Weights of a small GPT-style language model, trained from scratch on English Wikipedia: width 512.
Each number is 200 + 30 x the weight over its row's rms, rounded and kept within 0 to 999. Layers, rows and columns count from 0. The size before them is the row's rms in percent of the matrix's.

# layer 3 attention key, 512x512, rms 0.103, rows 501-511, columns 128-255
071,195,254,231,212,208,191,187,224,154,224,209,174,211,169,220,194,210,192,205,220,249,227,198,204,212,166,233,190,262,224,174,153,211,227,236,200,201,158,187,113,152,199,205,191,228,211,163,222,200,179,207,182,204,192,226,224,211,270,193,207,237,152,192,204,261,128,205,226,226,191,159,185,228,188,173,199,229,181,272,241,215,231,148,227,194,237,191,110,175,190,198,234,239,218,174,223,217,153,208,195,239,204,167,186,179,166,211,192,147,175,205,267,172,155,165,203,197,205,216,209,248,170,224,200,190,154,194,174
082,203,240,266,213,191,223,189,195,188,186,181,222,200,213,215,215,188,150,183,211,199,186,205,212,202,206,144,182,244,218,234,184,225,189,229,200,205,168,203,154,229,233,204,199,202,194,146,184,222,216,167,187,185,240,201,197,226,182,155,187,176,202,215,234,183,146,226,184,162,163,165,236,185,191,203,248,269,190,225,207,209,253,148,181,211,148,223,201,203,192,203,229,235,231,206,170,226,172,218,246,241,200,257,222,215,250,203,213,141,236,236,151,204,157,190,182,165,197,172,201,192,262,216,144,225,161,156,192
109,209,196,184,211,191,174,164,216,192,213,143,223,180,197,180,137,215,206,187,183,207,208,240,196,168,275,204,215,184,156,157,162,159,201,221,161,253,269,207,204,209,182,190,209,185,150,227,206,195,230,265,185,208,154,209,202,241,198,203,228,158,235,196,163,214,215,193,247,204,205,206,271,194,197,211,213,213,175,199,205,207,173,233,162,191,183,155,198,147,204,135,190,231,139,226,204,189,172,230,215,251,237,205,199,214,256,244,218,249,174,208,198,191,240,233,185,228,168,243,176,244,217,183,188,155,197,252,207
099,208,190,220,242,254,191,230,204,174,184,192,223,230,169,170,194,195,223,168,201,174,126,242,216,142,188,216,154,167,213,193,178,220,250,194,219,229,191,176,185,165,195,168,216,194,247,253,188,145,219,192,201,202,210,199,200,208,179,231,232,217,173,194,190,208,190,276,152,240,187,187,200,194,222,180,224,224,193,188,173,189,202,192,244,207,213,213,215,197,192,210,193,184,195,177,214,202,158,260,183,152,172,164,146,185,172,223,243,249,185,164,214,214,205,181,207,182,197,216,185,196,181,155,218,206,253,210,234
073,151,190,183,177,191,193,294,191,232,219,125,204,190,205,188,123,213,198,195,262,220,202,164,215,189,190,187,250,215,225,192,206,181,214,156,216,231,157,214,172,227,225,202,252,198,273,168,198,180,201,200,215,163,191,201,154,198,196,248,258,156,192,234,132,185,222,204,196,202,215,220,172,237,220,236,196,147,150,200,196,226,190,176,228,205,170,161,189,149,173,222,176,175,221,249,236,146,184,241,203,257,224,213,223,137,213,200,174,180,238,193,260,183,198,174,234,253,164,209,238,194,198,222,224,252,153,180,236
114,182,207,174,185,197,185,208,209,206,159,194,172,215,240,219,146,203,230,212,201,204,181,166,194,203,141,237,196,239,257,221,211,248,148,192,180,148,165,178,201,211,209,201,264,223,211,181,213,225,192,167,231,224,229,144,177,190,232,187,225,174,223,241,183,153,203,216,167,165,223,152,175,250,214,209,193,186,190,230,229,157,158,206,227,175,168,201,203,236,184,196,242,190,220,192,199,242,250,180,238,173,240,178,234,180,189,158,130,204,260,195,212,213,160,197,199,219,235,208,202,184,161,253,239,186,148,154,170
096,166,164,147,197,161,200,170,183,197,230,164,170,177,195,283,250,196,185,261,217,200,166,253,178,193,193,204,198,269,209,168,188,140,163,208,238,168,211,186,203,213,161,250,222,187,189,162,180,202,208,187,151,241,213,215,176,203,190,212,162,193,222,168,212,147,219,200,168,177,252,169,234,195,158,216,183,191,208,247,225,260,209,226,183,199,147,149,205,203,206,167,176,181,195,180,218,222,205,211,212,220,227,221,253,199,217,222,185,146,215,202,179,155,213,197,188,239,150,185,214,200,232,256,180,188,190,132,219
136,162,221,158,245,243,219,210,227,175,231,244,157,205,186,217,228,176,205,170,186,223,222,165,283,225,177,184,188,229,196,205,201,193,243,210,181,240,187,208,186,191,205,213,171,208,212,166,223,181,183,174,182,171,174,183,195,173,209,158,229,227,171,207,204,221,180,239,225,245,187,173,189,158,192,208,213,189,206,198,218,178,199,158,205,250,240,213,161,246,187,257,196,173,217,182,237,205,165,221,167,191,161,189,162,182,163,197,219,218,139,223,257,223,169,169,234,232,186,199,159,216,169,136,216,239,187,229,190
108,225,148,208,175,169,186,182,176,212,178,176,230,181,224,206,177,237,211,247,178,173,145,259,146,170,222,204,246,189,207,179,172,196,164,191,219,148,209,216,196,175,201,192,238,215,177,249,180,239,195,205,197,253,207,229,165,209,200,251,150,190,209,205,204,167,242,181,190,154,233,241,223,242,218,198,191,232,241,206,219,207,210,213,204,144,188,168,186,160,248,144,180,220,185,225,189,197,275,203,232,201,232,197,199,214,220,185,193,203,241,192,147,163,235,198,167,156,233,198,213,186,204,255,153,162,230,150,191
085,209,205,169,212,190,205,197,209,177,153,158,181,141,212,160,198,198,200,255,154,219,172,192,179,173,200,204,210,203,217,226,167,230,235,233,151,177,201,196,217,215,222,180,234,211,215,182,203,202,213,214,131,215,220,253,172,171,225,172,204,152,196,219,207,168,177,238,205,195,254,225,181,212,251,234,228,207,196,227,194,213,221,183,215,133,166,186,190,134,236,184,196,212,186,194,207,195,186,161,130,231,244,188,230,211,237,239,277,246,177,219,200,183,206,232,194,194,196,185,148,185,228,237,191,226,214,217,213
093,193,255,211,229,225,249,172,196,184,205,221,186,206,210,182,247,189,194,198,210,222,203,169,256,227,225,189,153,230,191,190,193,169,260,222,217,216,195,191,149,202,236,204,180,165,208,133,175,142,193,199,229,197,234,197,211,225,240,168,230,206,159,179,194,221,204,189,229,262,200,223,212,164,179,199,211,239,182,243,190,214,258,154,201,245,189,172,177,207,233,213,165,201,233,188,229,136,134,265,148,194,143,183,168,171,204,196,240,199,164,196,234,172,231,158,217,198,199,129,193,261,167,155,203,183,209,213,194
# layer 3 attention query, 512x512, rms 0.128, rows 502-511, columns 128-255
120,226,177,252,225,202,181,154,202,172,197,162,200,245,259,220,204,207,161,199,243,234,210,176,256,213,240,200,231,161,141,174,245,202,165,185,198,224,166,176,203,180,247,180,148,222,220,164,195,254,155,121,227,218,222,189,185,231,204,191,270,193,168,218,183,209,178,168,230,145,203,214,196,160,273,184,195,187,160,208,173,200,206,201,157,256,159,139,268,246,183,218,195,157,245,182,199,219,152,203,247,181,234,215,230,197,195,216,144,185,167,186,227,197,236,162,198,204,197,185,259,210,223,159,168,222,187,199,271
121,207,176,235,194,188,218,219,307,173,202,187,220,196,256,196,164,179,197,188,258,230,198,194,287,142,271,219,247,187,197,201,161,197,167,242,173,287,219,177,206,254,116,185,153,190,221,176,191,229,237,168,259,168,180,241,186,216,243,208,236,213,206,171,193,209,175,170,210,195,207,214,202,203,207,179,211,178,183,170,179,242,219,217,158,219,204,223,186,163,226,223,199,191,197,191,238,183,212,203,211,227,197,233,161,222,230,170,227,182,266,199,238,179,233,212,187,229,198,222,161,209,238,204,201,213,180,238,208
078,188,229,176,178,228,167,217,235,228,175,208,242,209,212,199,231,165,218,224,215,194,189,209,236,174,220,167,189,196,170,241,190,158,236,190,196,205,194,227,143,220,199,146,133,185,175,194,211,159,264,189,151,231,241,146,177,132,208,230,224,220,160,239,177,162,211,261,198,235,174,164,197,120,230,209,238,235,256,209,192,214,214,171,290,169,212,193,223,194,146,225,227,185,210,240,240,218,181,220,216,218,192,199,210,168,210,180,178,225,157,185,218,203,171,180,179,181,172,225,228,217,168,185,258,180,188,216,231
152,221,221,154,220,178,233,189,143,238,219,249,163,173,157,194,201,198,180,166,144,192,210,179,140,210,143,209,172,239,265,206,174,268,256,192,210,143,190,233,217,174,201,207,253,230,208,205,176,153,193,248,165,200,135,177,210,182,221,197,192,172,226,202,198,210,227,224,152,268,208,219,189,259,153,222,193,214,236,219,191,200,168,199,216,162,212,225,164,192,211,177,175,251,187,213,196,202,219,182,150,222,206,151,179,205,205,182,221,229,208,204,183,220,175,188,210,172,191,182,175,214,158,224,220,213,184,180,210
095,158,187,172,161,200,184,205,209,218,176,195,225,191,175,236,236,202,241,143,144,166,185,206,156,272,202,217,164,243,201,178,204,219,201,220,186,145,218,207,187,189,253,194,215,219,237,199,234,171,179,236,176,193,241,192,168,206,239,201,222,227,200,227,126,188,215,224,181,225,220,229,187,183,178,219,178,202,220,187,188,185,203,200,198,158,248,181,207,213,176,183,216,225,221,230,195,187,171,143,160,186,222,188,210,235,164,194,229,199,213,179,238,217,180,189,184,210,235,226,231,201,123,152,216,233,198,171,169
082,235,184,139,206,199,165,195,198,210,248,206,187,149,183,190,216,194,214,181,137,190,235,309,180,224,177,192,176,201,215,115,201,168,133,253,155,226,190,205,287,198,167,222,212,162,188,207,214,180,217,209,188,185,171,234,213,275,208,167,228,200,213,184,233,255,220,202,178,222,242,215,217,206,134,196,197,195,184,202,185,207,199,261,138,216,200,202,203,180,180,155,149,230,181,158,179,211,220,150,251,207,217,167,185,256,213,223,237,203,217,272,191,177,186,169,215,169,216,211,209,218,234,201,134,228,196,165,194
112,206,215,231,198,238,210,192,248,204,188,196,169,194,191,221,193,252,201,237,209,166,170,211,256,200,231,186,184,189,169,214,249,159,147,169,170,212,185,218,196,225,239,175,157,195,197,164,170,219,228,170,170,219,235,148,179,208,186,220,211,240,156,216,247,177,168,167,224,194,242,151,228,178,288,225,185,170,217,170,158,214,212,202,200,180,215,160,246,198,172,180,223,219,213,208,186,201,128,212,244,193,185,209,143,173,200,171,134,201,177,218,214,212,223,210,187,222,224,237,175,219,196,153,245,221,165,198,173
094,181,196,201,197,172,210,208,167,233,197,184,225,168,245,147,201,223,241,237,257,203,136,219,261,179,237,230,202,140,143,193,184,211,151,250,204,238,154,239,217,255,182,212,191,200,216,179,194,204,243,209,246,237,192,212,218,207,222,200,202,229,186,163,205,167,185,165,220,152,145,233,222,193,193,189,169,202,137,205,179,201,222,253,197,197,189,203,223,200,156,218,237,190,244,151,219,244,248,195,255,188,193,243,193,193,240,237,190,240,192,266,216,206,196,166,167,219,180,158,202,259,197,198,147,181,197,217,199
123,245,185,228,158,188,171,212,221,209,177,198,251,224,231,232,188,177,223,240,255,204,198,196,253,198,241,218,208,152,133,204,198,169,196,220,156,239,184,164,185,202,225,202,141,178,211,147,185,265,225,162,228,197,233,213,212,217,191,216,229,220,147,152,203,132,201,218,225,143,144,193,212,164,268,163,240,170,179,173,188,196,209,202,177,232,220,184,239,217,163,231,213,196,293,192,223,226,214,226,257,193,225,224,185,193,246,214,163,211,204,215,229,212,231,173,169,227,192,218,191,194,230,180,146,214,206,153,191
120,153,219,227,185,176,213,198,212,201,217,172,195,193,268,115,172,221,248,207,240,207,235,227,210,175,268,122,193,172,205,176,160,157,117,207,197,227,169,289,200,271,146,184,220,171,172,193,155,210,227,168,201,213,189,198,189,211,183,205,220,250,227,209,178,241,157,182,196,171,215,215,199,206,197,213,218,183,198,211,165,203,213,203,232,194,179,206,187,119,209,222,223,241,153,188,211,173,213,209,239,231,226,181,181,188,226,221,210,216,196,216,182,192,227,231,189,251,204,227,180,227,238,176,230,172,187,235,172
# layer 3 attention value, 512x512, rms 0.127, rows 448-464, columns 128-255
082,239,206,261,270,222,234,231,193,185,137,235,186,239,188,222,248,166,226,234,231,205,217,181,233,241,215,200,211,186,169,156,236,203,209,204,194,172,207,195,189,175,166,182,232,150,177,140,215,165,186,193,251,231,219,197,157,179,178,162,151,165,184,149,205,184,211,180,236,237,125,151,294,160,198,146,222,219,227,196,240,182,219,195,163,207,149,151,251,156,263,131,210,205,124,182,170,183,226,188,247,232,219,216,222,212,209,215,208,191,234,178,211,166,225,282,227,209,231,198,157,205,230,204,249,209,216,218,228
090,203,200,216,215,213,142,192,198,209,175,196,198,201,198,215,152,165,189,201,174,189,159,197,184,168,205,174,216,197,146,195,169,165,172,116,170,177,199,139,179,189,191,230,204,196,225,178,195,155,223,187,242,224,211,182,199,214,191,157,167,232,201,205,232,185,230,291,210,213,197,176,242,141,212,141,196,154,154,214,198,145,203,187,212,215,171,215,250,161,237,190,235,188,232,210,205,225,176,223,214,154,249,214,202,139,172,247,201,166,187,239,218,232,191,244,211,172,156,207,190,196,173,236,173,241,170,196,204
087,178,270,207,245,177,193,240,218,203,249,174,195,232,152,193,200,176,183,152,187,216,178,155,222,198,198,195,217,206,187,187,241,200,176,225,237,193,233,188,198,194,187,223,225,181,195,209,197,232,197,178,156,207,180,239,165,255,161,184,139,227,171,199,203,202,224,227,241,270,179,189,165,238,159,169,221,142,219,216,171,234,215,169,172,183,207,235,251,141,209,205,203,157,196,175,208,194,208,188,163,206,212,174,200,169,183,181,217,175,177,175,232,140,203,175,181,212,214,216,238,161,183,205,191,208,170,174,249
089,152,259,212,251,181,225,146,158,180,250,202,200,242,204,206,189,135,216,210,207,187,189,164,222,167,170,197,214,206,221,197,182,217,251,255,238,265,228,214,201,189,168,196,141,254,227,216,146,230,171,168,194,124,200,174,183,221,195,198,172,212,238,247,216,240,208,204,175,147,206,172,184,200,154,234,184,177,189,224,197,192,241,202,225,261,169,188,205,186,194,217,147,187,194,173,196,223,231,208,223,173,183,204,207,200,182,172,229,177,228,199,218,183,186,171,224,170,169,205,238,219,167,181,159,182,217,157,193
086,151,193,168,147,211,195,226,129,226,190,150,137,224,176,209,247,186,169,179,200,224,212,174,207,196,168,221,181,197,214,189,264,218,195,265,225,200,226,184,228,183,165,199,192,224,225,197,191,201,180,200,196,138,221,196,192,259,167,214,212,207,188,194,197,143,162,172,206,208,148,191,186,229,209,153,216,218,219,199,233,150,178,178,269,227,156,142,150,199,247,201,206,223,194,219,187,207,205,186,240,198,222,232,167,156,187,205,237,147,155,214,205,186,194,212,223,200,205,163,257,203,172,227,145,215,199,227,267
089,192,239,158,203,177,158,222,144,216,197,221,193,201,179,216,223,201,232,157,196,185,189,193,178,185,167,229,158,200,150,203,210,161,183,224,197,206,242,232,168,181,144,195,236,238,206,188,160,204,226,169,190,168,205,226,191,209,185,180,142,170,234,211,180,171,216,235,193,200,182,242,184,177,194,217,247,185,217,204,175,186,205,155,190,230,180,217,251,156,205,241,201,164,192,220,211,238,161,184,205,196,232,211,249,225,207,165,223,174,195,218,209,190,226,139,236,204,179,211,190,156,196,238,204,213,163,153,157
080,193,248,271,232,176,214,175,195,191,202,191,228,196,201,257,159,191,160,200,230,208,148,228,221,145,197,158,192,190,198,204,219,236,178,219,195,200,167,173,176,216,220,202,188,152,179,181,196,199,183,217,223,202,235,140,218,184,235,212,245,229,226,165,233,222,150,201,246,194,179,209,196,212,242,146,166,184,215,203,182,197,150,225,209,231,231,195,231,234,246,238,200,226,194,218,197,235,246,200,215,196,226,187,237,227,115,166,146,144,179,158,214,244,206,199,217,280,200,162,215,227,130,208,186,215,145,185,180
090,186,205,212,198,151,226,180,243,178,229,137,266,177,240,214,153,206,232,214,229,251,215,204,169,291,225,206,226,119,238,178,226,195,225,203,235,210,162,211,183,208,218,241,174,199,175,186,176,183,188,221,171,217,173,196,174,232,154,210,195,207,202,223,205,184,232,187,211,190,151,188,221,237,213,241,174,209,216,180,204,249,216,185,191,230,241,212,170,279,195,210,209,244,192,161,227,196,182,203,203,212,196,190,190,221,254,199,218,235,163,174,245,233,279,230,204,199,189,245,195,199,251,209,221,170,188,156,213
091,159,186,255,185,164,249,194,242,189,257,206,171,222,196,173,194,150,244,176,198,225,192,212,154,211,217,238,217,188,189,181,195,210,194,193,217,198,233,263,201,224,176,217,208,232,230,222,148,187,174,130,167,201,217,192,139,236,183,174,177,200,197,238,246,176,242,194,234,183,156,198,190,201,173,223,202,234,250,210,219,207,211,201,146,205,229,145,241,247,195,197,154,214,189,191,193,212,166,180,203,184,142,208,150,143,208,229,181,211,182,161,193,173,166,231,203,195,155,218,178,170,157,203,171,219,225,175,271
099,161,176,154,246,219,204,198,167,257,226,191,212,203,140,181,274,142,216,151,139,189,214,204,198,165,200,227,145,192,205,168,160,201,175,234,182,246,199,216,208,175,203,198,215,210,215,185,199,145,245,177,207,179,232,132,223,240,258,182,240,185,178,179,185,221,160,197,140,189,236,200,185,160,214,200,187,195,193,253,175,180,215,164,173,202,114,232,220,197,195,183,217,211,227,207,179,228,198,202,211,190,223,222,226,240,166,237,195,205,210,193,188,274,157,191,178,168,221,196,172,219,174,184,203,214,215,244,202
082,218,201,213,202,215,230,225,178,208,181,244,123,133,209,180,202,188,197,221,174,168,189,260,211,197,179,236,182,186,187,252,195,197,204,215,267,203,213,217,225,145,230,153,178,226,213,215,187,205,166,218,205,178,255,216,157,234,215,227,227,206,172,193,207,179,206,215,216,211,201,249,179,171,206,180,183,175,221,176,139,191,204,171,242,217,216,217,252,199,235,227,259,159,166,234,230,239,217,172,215,263,122,215,193,193,197,223,200,182,183,248,221,183,184,208,216,169,145,165,200,205,144,189,210,155,193,140,210
084,217,165,193,225,194,224,172,202,196,220,263,160,255,165,166,130,173,170,203,224,183,213,197,234,179,181,192,186,183,170,168,191,183,217,224,191,181,223,184,173,190,177,224,228,187,205,200,233,201,235,187,245,193,160,220,225,208,189,162,291,195,230,153,213,198,174,245,197,209,199,185,178,165,209,171,195,212,271,208,179,193,231,194,211,228,241,275,226,208,189,216,180,190,137,223,194,318,214,179,113,234,249,213,219,206,236,207,228,201,162,155,195,201,171,212,172,221,238,169,225,219,218,192,199,239,222,159,201
087,174,178,239,223,220,182,227,187,150,179,203,159,218,176,176,181,199,211,180,196,210,203,209,174,202,210,179,162,202,179,183,190,214,222,261,174,206,207,221,194,143,185,181,194,185,242,193,210,243,238,205,216,206,267,223,218,244,199,227,206,211,153,224,204,214,171,226,198,199,267,147,235,209,157,207,186,209,200,224,122,195,224,202,267,165,212,163,247,187,221,260,160,163,255,173,174,216,223,235,198,172,216,231,212,191,211,209,229,178,215,150,183,207,165,282,225,171,210,235,223,181,180,229,198,193,208,162,184
087,160,188,195,227,222,202,192,173,201,189,178,179,171,216,165,161,206,194,181,182,183,253,197,195,189,171,221,158,256,234,251,209,194,238,236,138,272,188,206,220,170,204,217,224,226,209,172,176,176,179,232,276,220,202,169,174,186,163,217,169,185,253,201,201,232,208,210,197,223,199,228,226,229,191,215,213,179,174,214,199,213,138,214,195,195,173,220,175,174,229,181,218,176,210,192,208,250,198,183,164,247,161,232,261,196,221,170,164,168,128,207,183,235,160,192,223,205,186,154,260,216,240,244,248,162,173,247,228
085,205,228,174,156,236,196,196,188,194,225,186,211,161,179,174,235,268,146,217,171,148,282,207,180,223,212,225,219,207,188,233,251,150,233,197,239,162,172,194,244,190,145,208,233,206,185,190,216,219,116,191,170,247,192,172,247,154,175,235,239,232,240,207,213,255,192,193,155,225,177,196,217,171,210,205,188,161,234,183,155,174,159,185,195,236,247,189,184,173,180,197,203,195,224,189,182,156,205,217,225,195,166,185,259,246,168,224,156,217,225,179,185,218,237,183,203,220,198,201,149,230,152,185,200,196,212,234,204
089,199,224,201,214,186,207,193,268,192,219,166,239,248,123,240,191,221,156,255,236,209,172,145,174,219,230,181,227,248,198,186,237,245,191,199,210,164,207,184,193,205,195,177,265,245,201,188,171,127,178,245,183,170,159,215,194,212,227,225,231,162,184,235,188,173,197,234,220,181,199,218,221,206,224,238,183,180,187,227,233,170,186,175,200,188,215,224,195,226,232,182,238,169,199,201,187,162,248,165,200,202,150,170,185,138,163,216,200,193,217,223,190,223,235,152,179,207,196,220,251,190,259,200,158,164,245,222,219
086,185,198,238,180,187,151,160,173,219,231,212,223,241,179,216,200,218,190,190,221,185,200,147,185,177,164,251,138,212,192,252,197,210,242,182,200,227,245,168,276,200,210,137,220,234,187,150,175,178,199,210,198,243,178,171,175,183,214,205,190,130,220,193,157,190,239,223,180,185,190,186,175,188,180,191,211,228,185,259,192,168,187,201,207,195,185,180,174,217,224,207,197,267,196,208,179,189,227,198,199,210,172,206,225,226,199,224,203,136,205,180,193,200,224,183,181,238,171,215,150,185,217,209,158,205,204,211,188
# layer 3 attention output (transposed), 512x512, rms 0.112, rows 448-464, columns 128-255
067,207,199,155,207,136,190,172,173,222,244,206,213,219,157,163,208,200,222,150,192,182,160,205,190,187,176,199,186,232,207,232,269,216,255,194,191,177,184,206,185,238,185,225,203,203,234,193,204,231,208,158,196,203,222,170,187,218,217,183,197,222,245,198,251,282,201,259,172,169,252,230,211,180,225,218,171,211,203,200,181,148,219,199,206,191,205,267,182,204,184,252,200,247,213,191,169,169,161,200,172,200,193,197,240,227,141,163,160,163,206,222,213,213,209,207,209,164,162,239,145,187,200,171,214,199,168,153,204
075,204,222,185,163,190,216,236,214,218,227,195,229,208,181,174,191,211,208,172,210,203,219,182,214,256,152,205,225,211,209,255,247,218,196,224,248,213,148,205,195,192,154,207,198,213,216,170,283,241,185,216,176,201,227,191,134,175,188,217,196,155,223,232,208,221,242,203,208,155,233,231,122,203,221,218,219,203,213,184,190,219,213,176,183,179,179,201,169,276,205,200,162,183,232,177,196,174,228,234,174,276,179,207,183,239,227,182,144,220,232,177,204,213,224,141,133,188,212,172,198,213,203,216,230,202,230,163,240
070,211,161,176,173,246,220,192,193,198,174,185,197,234,175,267,172,177,166,180,196,178,165,206,196,190,229,168,189,207,225,237,226,208,223,188,214,217,197,186,169,197,169,163,231,218,238,186,253,187,179,141,246,187,238,208,215,169,273,253,270,152,202,188,263,171,162,188,154,160,202,176,232,143,191,188,133,212,210,235,198,209,197,226,214,205,183,176,141,252,184,177,193,254,189,176,176,224,239,219,264,222,218,228,182,201,116,169,202,231,267,229,192,235,215,243,140,140,151,176,180,225,223,184,195,218,198,182,211
072,240,141,214,138,241,171,232,192,193,210,215,189,262,151,214,168,230,181,243,161,169,179,197,145,214,213,197,191,157,170,184,248,164,174,194,171,213,237,177,251,190,180,176,217,200,141,154,217,156,223,185,241,214,229,236,195,179,196,175,209,167,180,239,154,150,231,207,219,257,188,220,244,204,260,162,265,249,237,173,229,180,236,178,199,206,164,268,203,203,180,195,203,199,224,249,174,212,244,208,212,210,226,203,172,196,216,198,204,205,232,226,161,186,229,213,178,267,197,171,226,160,201,269,247,246,159,260,236
074,225,216,227,213,175,215,158,215,182,192,202,187,263,183,203,173,161,238,225,147,171,200,186,214,180,187,247,177,234,174,194,191,207,211,105,182,153,189,220,187,241,143,199,135,199,175,254,182,204,216,205,233,219,205,219,153,180,231,179,217,178,184,207,242,220,232,174,199,216,180,236,152,217,206,174,214,159,185,234,194,213,161,214,157,232,252,268,208,181,210,184,195,188,228,200,241,178,240,159,165,194,222,195,217,177,217,166,231,255,208,187,223,168,178,177,108,177,161,232,193,205,242,210,201,223,138,174,168
069,202,180,198,249,223,214,183,215,234,198,247,251,205,226,145,183,184,179,208,227,174,192,219,174,168,149,191,217,223,254,233,219,187,208,192,205,192,151,202,244,209,217,181,150,181,237,237,232,244,226,203,171,221,191,200,219,169,184,129,180,172,175,249,204,195,195,165,195,197,146,227,208,164,196,199,165,161,196,193,211,227,192,222,180,165,194,178,220,224,220,165,176,217,176,200,155,188,218,178,224,207,236,160,166,172,251,213,189,244,197,176,224,192,177,222,169,183,189,222,182,249,217,187,163,254,210,191,213
066,190,236,155,129,180,220,234,178,240,162,202,183,209,170,153,247,180,231,155,176,190,137,174,209,204,205,200,126,198,210,174,260,180,200,124,229,177,204,206,170,167,244,194,248,221,234,246,213,186,194,187,199,178,251,222,233,201,196,176,188,203,248,228,225,201,270,220,205,221,204,249,172,212,201,152,178,216,211,165,162,229,190,196,216,226,150,184,153,204,180,176,203,229,137,230,179,181,186,168,167,210,215,259,164,195,169,122,236,246,200,226,243,225,220,207,169,99,176,240,228,165,240,225,219,190,215,197,262
067,233,187,246,218,269,238,201,191,195,183,205,164,179,191,167,231,221,169,219,207,187,209,261,176,160,163,222,156,239,149,197,180,229,220,200,197,219,237,233,196,206,185,195,176,197,219,212,192,197,202,216,253,197,198,198,202,193,217,145,247,198,174,134,168,160,160,179,219,227,197,184,238,153,102,227,227,220,218,183,193,157,191,184,185,177,176,207,218,166,220,182,174,156,138,163,228,169,177,162,197,203,191,181,191,209,203,188,176,182,166,221,155,187,115,224,193,240,228,198,305,170,222,233,171,180,152,208,178
070,216,160,174,250,265,181,188,192,196,154,188,199,220,169,260,141,243,215,248,183,209,210,202,189,221,221,206,201,225,164,256,217,160,201,207,155,186,175,184,184,205,282,209,221,197,242,193,221,194,222,261,214,179,176,202,236,171,193,255,220,248,198,201,186,208,192,208,256,205,190,163,236,190,191,200,176,145,217,217,184,187,235,254,169,202,179,202,175,163,188,216,215,201,209,197,239,178,192,234,179,165,142,169,215,259,224,162,235,198,215,207,149,200,195,233,210,212,201,212,202,205,199,218,173,228,217,200,127
074,188,213,252,169,231,148,228,233,157,172,203,232,181,240,236,145,226,191,150,254,221,181,164,186,226,171,204,199,217,252,206,199,202,242,210,208,175,161,200,183,222,207,159,197,173,176,239,244,282,234,201,232,211,177,281,143,226,135,176,238,231,203,222,239,167,221,146,220,223,191,223,207,255,242,213,174,180,207,157,241,180,144,196,227,211,208,148,194,221,208,254,205,212,149,175,161,198,253,231,202,216,187,112,181,244,236,146,224,220,227,191,193,166,244,138,222,285,202,157,177,203,171,215,182,205,253,148,244
067,188,220,188,180,172,185,163,189,195,161,196,271,252,200,196,219,239,213,203,191,216,232,187,209,206,226,178,249,245,218,173,223,150,216,154,144,155,184,208,211,186,191,232,201,159,201,193,222,236,196,145,152,184,187,186,217,177,226,178,201,170,218,192,174,194,216,209,140,167,228,203,222,166,181,184,208,176,215,199,183,232,200,200,146,146,187,156,258,155,178,176,162,219,219,264,234,154,159,229,215,209,222,183,173,223,236,212,232,209,176,177,182,182,213,192,170,193,221,225,212,170,231,214,207,170,160,175,184
069,230,222,277,182,212,165,224,216,229,176,164,175,150,253,199,188,164,225,200,140,275,215,184,201,198,200,171,194,204,180,195,218,160,244,243,198,279,199,189,188,181,240,239,169,157,238,215,151,215,193,250,173,211,267,249,207,197,210,197,131,222,197,201,197,252,158,215,203,223,214,178,223,230,199,276,165,183,119,215,187,204,206,219,176,238,197,188,148,159,229,235,179,218,205,176,231,191,160,203,233,193,123,214,145,186,184,234,164,247,259,227,214,202,208,202,231,209,168,241,211,189,192,197,195,172,235,207,231
071,237,189,208,115,215,252,146,198,176,238,155,221,220,217,229,217,235,175,174,210,155,237,184,157,214,197,238,217,196,201,185,254,136,234,226,205,192,215,195,192,246,213,228,164,218,165,182,220,159,194,194,207,168,202,184,188,197,166,212,199,214,222,156,193,211,219,202,185,185,187,180,181,138,225,226,165,145,233,210,261,202,177,179,151,213,174,249,159,231,156,198,245,200,164,204,223,201,189,229,167,241,157,202,189,201,207,219,195,176,206,261,219,199,169,173,213,186,179,153,208,277,237,171,266,195,209,149,165
069,189,257,212,179,162,208,215,234,233,180,203,223,203,123,180,255,170,288,170,223,192,169,237,218,172,204,170,214,155,231,154,211,242,147,166,219,156,218,202,157,251,181,198,212,180,217,235,183,148,219,165,114,206,186,163,228,180,229,191,204,225,214,139,176,185,226,219,181,198,201,169,215,200,159,214,214,221,208,198,153,184,208,149,203,194,245,208,158,232,227,195,170,223,208,211,175,221,223,206,187,200,229,195,183,235,155,163,240,267,273,162,197,212,185,199,189,260,234,248,218,218,231,126,219,166,213,199,173
073,157,242,206,185,180,217,198,288,263,205,183,219,210,173,193,200,205,202,171,216,185,185,186,215,193,166,176,208,214,240,208,173,190,191,183,200,203,188,233,217,235,204,146,190,173,233,192,179,168,240,187,182,196,231,232,184,205,244,238,133,166,222,213,243,198,205,174,214,214,242,244,191,245,182,209,178,209,183,220,209,173,202,242,207,212,198,195,217,229,221,177,209,192,146,213,195,206,152,237,193,203,214,261,176,168,264,177,201,194,206,180,180,211,207,239,241,266,276,217,202,185,211,201,155,191,200,211,262
076,227,202,194,167,229,192,231,199,182,171,246,209,196,232,200,239,102,229,206,209,185,200,231,234,176,176,173,153,199,182,177,211,176,198,228,247,204,234,220,210,240,214,166,198,196,173,154,253,261,228,153,216,205,173,196,135,186,197,204,126,195,204,141,202,212,165,197,199,240,220,151,210,192,214,226,267,224,176,241,189,266,202,201,240,194,173,217,216,145,201,214,198,211,161,180,261,202,178,182,171,226,190,185,204,192,198,200,226,224,198,188,185,189,216,224,194,235,170,236,182,196,206,143,265,206,197,215,147
064,212,190,191,273,188,217,199,239,183,190,222,211,182,154,203,228,200,187,205,160,197,222,285,198,197,235,220,215,186,189,187,173,195,162,227,174,161,186,215,174,203,205,257,243,204,193,190,216,194,268,186,163,187,221,222,211,243,226,220,183,214,224,220,203,175,229,209,220,263,230,188,248,199,234,170,199,229,231,180,169,271,196,174,242,104,175,214,236,167,204,230,253,191,193,179,195,263,213,217,200,230,184,235,176,212,205,217,199,192,214,195,208,230,196,208,188,170,206,231,195,224,203,161,257,189,219,180,180